Each number is 128 + 24 x the weight over its row's rms, rounded and kept within 0 to 255. Layers, rows and columns count from 0. Numbers have three digits each. The size before them is the row's rms in percent of the matrix's.

# layer 9 attention output, 96x96, rms 0.181, rows 0-67, columns 0-95
088:083123126159121132130153156159143162106100144097124142172171177159162128129131075089143128177106083145105153127112150141141138138173156166103143138095153120105163132081116116113133134174106101111171148160114150111126112153119133127112131107114136118113122137100108158124112135106124146128
092:174148159174161158124169087091157143101131174099082143125137113117097146106122124130156176081123154127102171096093133140160120132130163117089129100114152151109138145132100174143153130147153128118110112142152133141105143143127134136136145084131130126134145095101160156108115125137113134094
100:122174116131182137126154141145138082129124172101154097109139152106063091138143135140155166166143142130138091124148111163108160094135135080176120156147108147169115138133096100089134145170102130135134146126125144110166133121112127140110117148135141117178170103112132136127117118125118144117
098:141127107086110140159173120165128142134134132161119131079132146111110129141138147142185111104153123156101101094094167127109090128108144134144088194169038114159120122102094129143150099138153138112119118127108123124124110124153128148155131136112140140120147112100120115161116140147114127144
087:117143110180141112156139155139120126176116171152114138130116090121110078114162121135152108117086114150077139103087121110164111169091167152101158164085166171113102146150145181161172113156114123118128114114113126128100116115147129143125140110133122147114131125116131142108123143110157134130
098:122106141108137099121173099166096142135142117080112116114129087123160126121172158153117123142136095119168076123122157109125101121188179139086102111141122128148141127146113106156109079106132157135139154125097114104137107148166147147118085137101107146122132142088101115096123141124110136160
108:075128087161117109186116148125145163162162092095147169181137150128140111127145111130122106153103193139129126164184154141130108145156085127104156115129143123143099128059123126134133113132084144136117121134142175143165144131144118117109116123117146132117124127112125140144126112123132146117
107:130112107126135118127123184158112143137104161126108100108134149128142168174119131149139107142136149158161108126154106161160148139083140115114132137139126098118135132122092124146129098120133112131110150121137165058142097115120145133065104127098144190176139171091124102104121104141110107149
101:096124093102157080140119132133147152133118165171131158113110163108093146102127153101154111112177119126156194154084141092130120109119134155094114104117112068062153137126173146129110116111157146137110125145159170113147136131112122135127128150128128115102140109155121134138116154129140134126
096:124116154107143145153106119150143139124185135117094168113137106104108108130118085098129165140116146097105136157163132108104165150144150130101128160141144144148053139131175139162134085158103105128157121144136133153094153116147116108148128126157140110081112135167131128137125177092131141103
097:118118099144088104141113141092131127115135126071117134082145109070140071133137116139148142100135142146109123120128137148132103135120109135126156141138190130102147232135146111132096115109113160124129110140164128188123143123132144138148129129135108094107111102131124143152130150137133128094
090:163179152129155054143128139104118113174130102103137164149145149127140147123154133102162147104123120111123107148112171121139115143124130110125181170096114132106100146155150145174076101176107148121146137169154107161107135114142107148147111100114115140128122124118143147119110161116121155107
092:116062081102118108099097121141142108135164139139099175106094139130143121123147126143139131110102131116119149105080124121144175154138103151162083138098143176137174125129177112159127188110124113145102134136121142143138137131105099153167129126145170128158127157132144115131161125130140098139
106:136087182115137104145117187169109184118139068151164117167126116148120138115132085160138139104088136092138100139114143138085140160127112124161173150110101117122110122164152161097161091105130094136128120123131127145126167136127146098108148114117112127130105130140121126115145143089127137115
109:183122104138112127160110130134133135119127100104168136128203081123099157110137132114167121122157140076167114102087141146173061113112142140172121093156114177106138130096159100123181149131144125120132128113136169140118135143151144117127141118140101139129116127127128136124128148136123109130
092:140121143086149083114094122142153134119157137161087179135101128141082114135118124110126153115117130159144079122147111116176185129095125093065148071109148139161136120127136092141143161148118095160126115109130099136114168158119157125138130151149124100128122120153132146147148140137151125112
102:105151111107051115097147166146126137126098122128114161158088115140138125137136074115131108103117139113092101142127119098157139138138150126157133114161129130126111134134130160172120134148098085158111142123105168147140179141145097110069110107169131094124131116148115140136104126106156108081
088:166092132104135104129126129125129139151164165158152108150102095144059152131151152130152140133121142148081142101127160163096140162127118107115135131130152129160143093130037104117124142100090125107106106149154128136131121102095108159155106126112128139112096141144123116122090124134126141168
096:119107192108054100098125139138121138131122114121081095117130126136132105076133108156119119129082125082128082116177156072144143121104165155098105139134146107128158119105089159085105123125172103111117117127130138118147106147125153130134118123100122146128093150118118136113135118146116114141
112:109096096094140082140117127117107104157156111169128111161111129117159061177179135128063146139098129158105161097131160138100129122155153095158079110121109148123122128118083143133123074128123149095125121146116148154119111115114110140126116141119131162147134140112157130112106129112112132137
101:102102106092082095124137106142145169137129105155126123129146162133130144125168118094097127109088104081119118138130164163116135086147163187147120076120135086112081086128126134148142172186083130098136135120121127133099145135132144098131133132162134112128116150136127142137126136103138155122
104:114135102131170127151146139125118132149146137114107070144112107105132156123133088166103133151127137102118079148130141137142095140150120107188206088126101107124132179114088092111102144104123144121150102127134094159141168132110139142146093153143100085137135095138123122141133145142129121107
102:092130122108082117150107098132140136144154118074106120096133160119143140082138071140154100131165166159092118150127101179096155111081126108134151126167161156141087116178136098098132095108153101116152181102129133110132113134150129125140140116132153127124124140131096134113138126115141132121
087:147139136120145098132137145140124093136136074147116137100105137107113124135135145119108158127113139132153150072132140123118183210087127133159111170084177108156151125134192120125135097115114133143123107134145139121133136115163088106124114104126154138121119132143111111114136171107094128080
089:147136113119125144105105134115124150150157150141146165128109098109142144112080130092161141120133122114125162115145091100159129201102175073166152119165116105118065179101103149137130174106098161133143112141136127151095127123159158126145132114146122138124112110124114120138091142126128139123
101:150086097108117121127149074122117134122172116119155114125109158135129116147144120127113180104151100096082093140135048114144084117101085111071079112163126159161121167118101133117128116115110143087111132133117110146103122131141105139109120147110130132110130143110122121114091138132151143125
089:115124169077094136157160137064108130114146164090084123129086129127110143135069183103144114109141125104138130151139123136118099140156158180093129141118105172102151129141127101135119138110144142143093093118157160119127097124129126137086142146132129151138167095116153116130117109153117124123
112:147152112144155158174147114145127089123109155161143203119129121096157072130103138108134120121136208129083130177117137087082111194121121182139129127138126124126152129170105131134145102122123125137144142140108113123128120114138144109124136126126138131111120134118140106155128117111126146164
103:154114095134088106139130125193140127144158148143109123162135076121116114122112113138106068138138147124117185134074087178141094105138109157127162116130135139159161112129136113063136135158141132128108162117135154124149113145128103163132130132128105137146129094109130107101122093161126118107
105:166127077129141112079101146155124112164134106114136121141130105100117099136156096123106186148121084105164141099190062133104109108125150142099125151116128154090138100105141162157155133134146075147120118142150134138101107139153129144128145109153131154117102128129164103100120138118111129121
101:104145097141135112123104162146134116134172113141163080124093162122127108115112141097139107143120124092162158088112129123160103178088131130136106082114106097136150063070163104127117105138113109110123164155139133125112117136161082132132124101127138148134123123111112142110127186120099115118
099:077144120158101112127139140118135128134141127124115107099137160132136126114101161114159096107129160121144133125157102128186051124038122172180152143125150112119122153129134138142150112164111091103128102138104126128109131106121131111158138158162113105133147104121120133155155143126139117093
100:160102093131078151139122120145121066123105142117149162171125180091174165116098139102132090156149153097156084095151131109090114141136136142135128171142119131093167138118141099108139106133149154138122140117123130118123126141158122132150138089132125140077095138122088135142131164124122149147
103:135120085132147147099103108123060110153103101175127160130150112156101123127174134149144066155101169098117109096122143116108125138139180087114095137166134136146116175145151127118127144149185119143097120147140105151147130123110116145152124154148130097108137110121132141167117123118150122142
101:145105161105140084139128141153127169134118128120146093112102143147169141163104146178149126109110181120123127181133138157176149158177113156131167120077110110094115148170108075116131153193117098138102140135136145131124134127097131136117112115138137137121112110144118125134110117144107128103
096:110143133193123079132111117120145148133143072112150092149083161134124130135083138128079122113108115192145149075125149139143115155119131186093115130167118146150104100115135165112115100104121134101118129135124174127147114113142124141119083142110110139126106112124143127084127141141124111146
105:139120137132112090104123095137136169127098118121131103118139165149149163124160136117079111100117051129163161141196150101090161121102102153117170164107167126124127124122102103129137160170119102102124103136143169107143106106119151131104163135126140148135113130120107118102105130112127104131
097:131137123091154093146097143120134133128167134111168173176148180156160083158127095121113097119102147148185088121137114104090132111143129118114118143095123133161177111181112169104092144128100081126117135146119154150126106128135138137135151136135109115086125128117150133147116109115147122124
102:092145102127104108120128125115114122126109148108107175073192160110146100146172143168159108113124127132130109121111099116152141149173099135092174143129115143137144122113152092124120108063182156122137160149109096105124116120122125126132172129140154120126117147140134096132153104126151142166
097:108150111099113130123097182170119140143109124130136113130105126138118149148127132119084119129140169084113175092129119155152109123155105105123085193122096091121126184154152146124142158121095131107107164160127143083140103102136130124123123108073138151157094128115125115138145136160123122158
097:136117176084135127159110092130151124128152156133126131119090143105140141055144117133146143145150126160102102128174155097080139116104163088116143142154148111115169079142159155119146075154138144129156119141147098142113118122139141120148154091160138107122113146119161123166113142093112127125
105:119119176113134085158084146090120138132115127102207177138144141148113156138131149158124144153113168161112165113156108175154135141173104144095129124169151110130118167108165119156146113144118095159165130148139139099115138119128119112133115130141140148152155139101141099139143138114110146142
101:144092130120164127170129145078119136150094150132143141079141118074142168132163121104142151109124166157169088136120121171164094115108172134092130106101142136137137045168101142121115122148138121156106140130159122136119126121115113155174139104146144122101131118119126135130127128137110148123
103:083138188114155118151094110115110072184138134124126129108171117121152126157106136095134128119174126138079133151140121143165119118127162107101097117087111110116122126131161093155149094123182094094160139126085124134122134121118151101148151140111162128131127151164133147146112132112139129155
086:116125143087109129148091137119126106138158120111148100219121159155166076099147096115108098124095130152161126171105154087138098123108092169141120129136128108168172144131123121104117130142118084115112097171171126115146110117107135135140114124138113114147116139126131122131113137115173143137
096:176171121095151124133125101147128081105115138102074147096124086134099131121116125134160116128159120067105153133157133119133121102141154135156137116122097094151033092102135074133111099151123116144134118089130120133144131128108155155129132150107144105143155150101125131137123118129123131134
103:147162099123139127189109121167090105158132118124115161158136073145121142162161113148106104145134135116075116127135091172147120115121174123132133092151113133110119150116135159088085144112106123133165169096108115085118126119118156105118156156137160129163149153104129129108124111165131142116
094:152126134130103148130186104147155138103162128105138104144101104105090105132081158099173130106127104102124095142141150124147141075153162083117126120134134120093120160088159095146166106128161081135098131082168156114135125147126113110115133121152128155124166108104147129118133139140104108103
098:132111141104131155125113150174069130131122111152115136110095115158171150154093110133110148161130118126059126130173149138128105130157159118155092085136140124109137122101111158131048116155129082159104146107108137084136126153111105140127137130153142131153144132123133144110123098108132107100
104:178163112093139155106130119087140134109101156113058128084144140092068137159181134093153128075124128120102144123160158121181129112124103099138113101125182098116128125150144123117080155128163116135144119133149140118122121141134126130117147145122127138134146116120147121089126106148134148117
086:133154117113108138135133134091114109120141115158096166138134143181166201105114108088125136132123126157157152183154139137128096136091127166165135122093101172134149095085120100120137110147166098165127121141161134157136122132120138087124136104127142120077129140155134150093143122111135124127
099:101076136122130112136094084133152169145136100163168158123131128159090132140157105141162099103105109118077145116082148130096118137097120106119144125114116165126135120111170170185105102184165181104125097151143131143130128131148147113139118143159103105112123127127126148127121121112141123140
098:135121164150111104199107133139138135118132145184142085135163151162123058180137107108109098088151117114134167112133104175090145138114114072159151090110136119118179150096134119138150131164179123129146143118142137115124114131123129110126118119129136145130107142120129113123120135121118149130
098:132128096136120117156118142134111176094132116148089149160097082135140167155128199106116129116122157145121116105124131146087116099090103117139129184121141102093147120105167153189103133116170136127111105155126149141120145106127121139137148106130108146093127122106084131121139175141101110121
091:131176132086131139162141151152081091149134092158161127091119115156177132120137180119114139071110126124115210111093145159125080139145097107137107145111135118135141097103118145114132166071123090145147129111113137128125135151143142099138129145120123145123141155109124135137131147133118122118
112:159178119107132135103120176128146139150149161112146175138158139142096138055113118125142121123123112122130096113168141128139104134163110143104112127170133116108113134113075172108123117149127115109119098099120111113087153147118137126121138125130121099101109058153091122156121118120148148076
097:116144098147098110120113150167121106130128091156153118124112132146139165158119126139134159076105103171103152106134112113089139172141150179154118124064146123142108089121129081141177078106140080163088108124111137106155112135116116155132115153138107136126152119117116118127151110139108111126
100:122149139150080125099086091160143127158131149131121154148136126179154143112155110160140132184144094094092096125077100153128122084149107105110120119129133131134137096113127111086113191136138143096146134124100158106140118122168117130100116117084110162126113152118116091115131129103115141153
098:163132112121092148113157147098160130116133169085050105109151155098147100108122137132114147107173171083155123130101170156090177164131123164153084116142134123133121135143119127110162131158116103137106122153162158143127124123138098119126128102103133165093119135128124100121123124104136133138
103:151133134102164094120174134097122138149153116178129111113156144095154150092114123125118148173111098142131150164112135171104097088162130133169127122179142124117074116142110178149115126141119105121115145146172172119123118141107085119110138089114115154133138118116144109125104124136096150094
116:137107153131105139087159115150142110103142149174131150153081118161167157115115123138128124100107098093075117117151114202181123114168152113139172138174112143150112134115156108108140106103123159142086151116143126143150111137120126149154133168144152129107151156153140122126140123102128115137
100:166131167146080137148141114154112145074126121152149094129093137135127111149134137135144147151129140171119135141105134140127175130161128153156111199146119137098148080114140176167136157119118143133159128097134137108141111139089155136092145123113146093152152099115148153105164107138161105103
100:096143125108122148156167099125154074174127133117133147109148129131076143130133122111119082198136105131096081147137111144159134143084121134141099113070109170140120082088106145074103149119120083161133107148128130131137151150118121130138124138118164135126150125148134130129149144143130116143
109:180144146105149147107125093136123148093187171131075119116170145120106127116089132099157120112176127151147137161137142115118128104138132170091158096183139110141115145104114136125133112121147120141125164150151134146108157141155132147138154105136137104067125131136109144156100179128145139132
089:125150138124099125171131117103174114106106102090154120135117130151162158115128141116148119140113165132078140151174065122118104157154128115105136130074098138166067122108125151119147127141165118118159108127086157066120111137137173116098154143153150126129135141116142131139137126133144135153
090:154106136104118127148148134093150089162114144111165144125116158097133082131145144118124113137135102103140124152145149156125154152106127115167128151173179143079075121139124148069124129063155135098118156147104124125112132132102114153163130150130158128116133097170121138131118096125161161110
096:122127067138152134133133124126163147154138091125120112139171126114126178119127111134159128111117128105136103146138156171039121156106122128082071154173103162125144130148132114097115147132107131127115117155173144115147161155110113174138149106137126109111102111151114138113132151139153148111
101:155136170189128126116108137104119151125145144170123103122129111111102147148141142140123109140144121128074107119111137092160122123138124089129104142093213094188122112115110141103176067135100145117116129122144129169131146155140133116147119117120075115121087130146124124112118120131101121127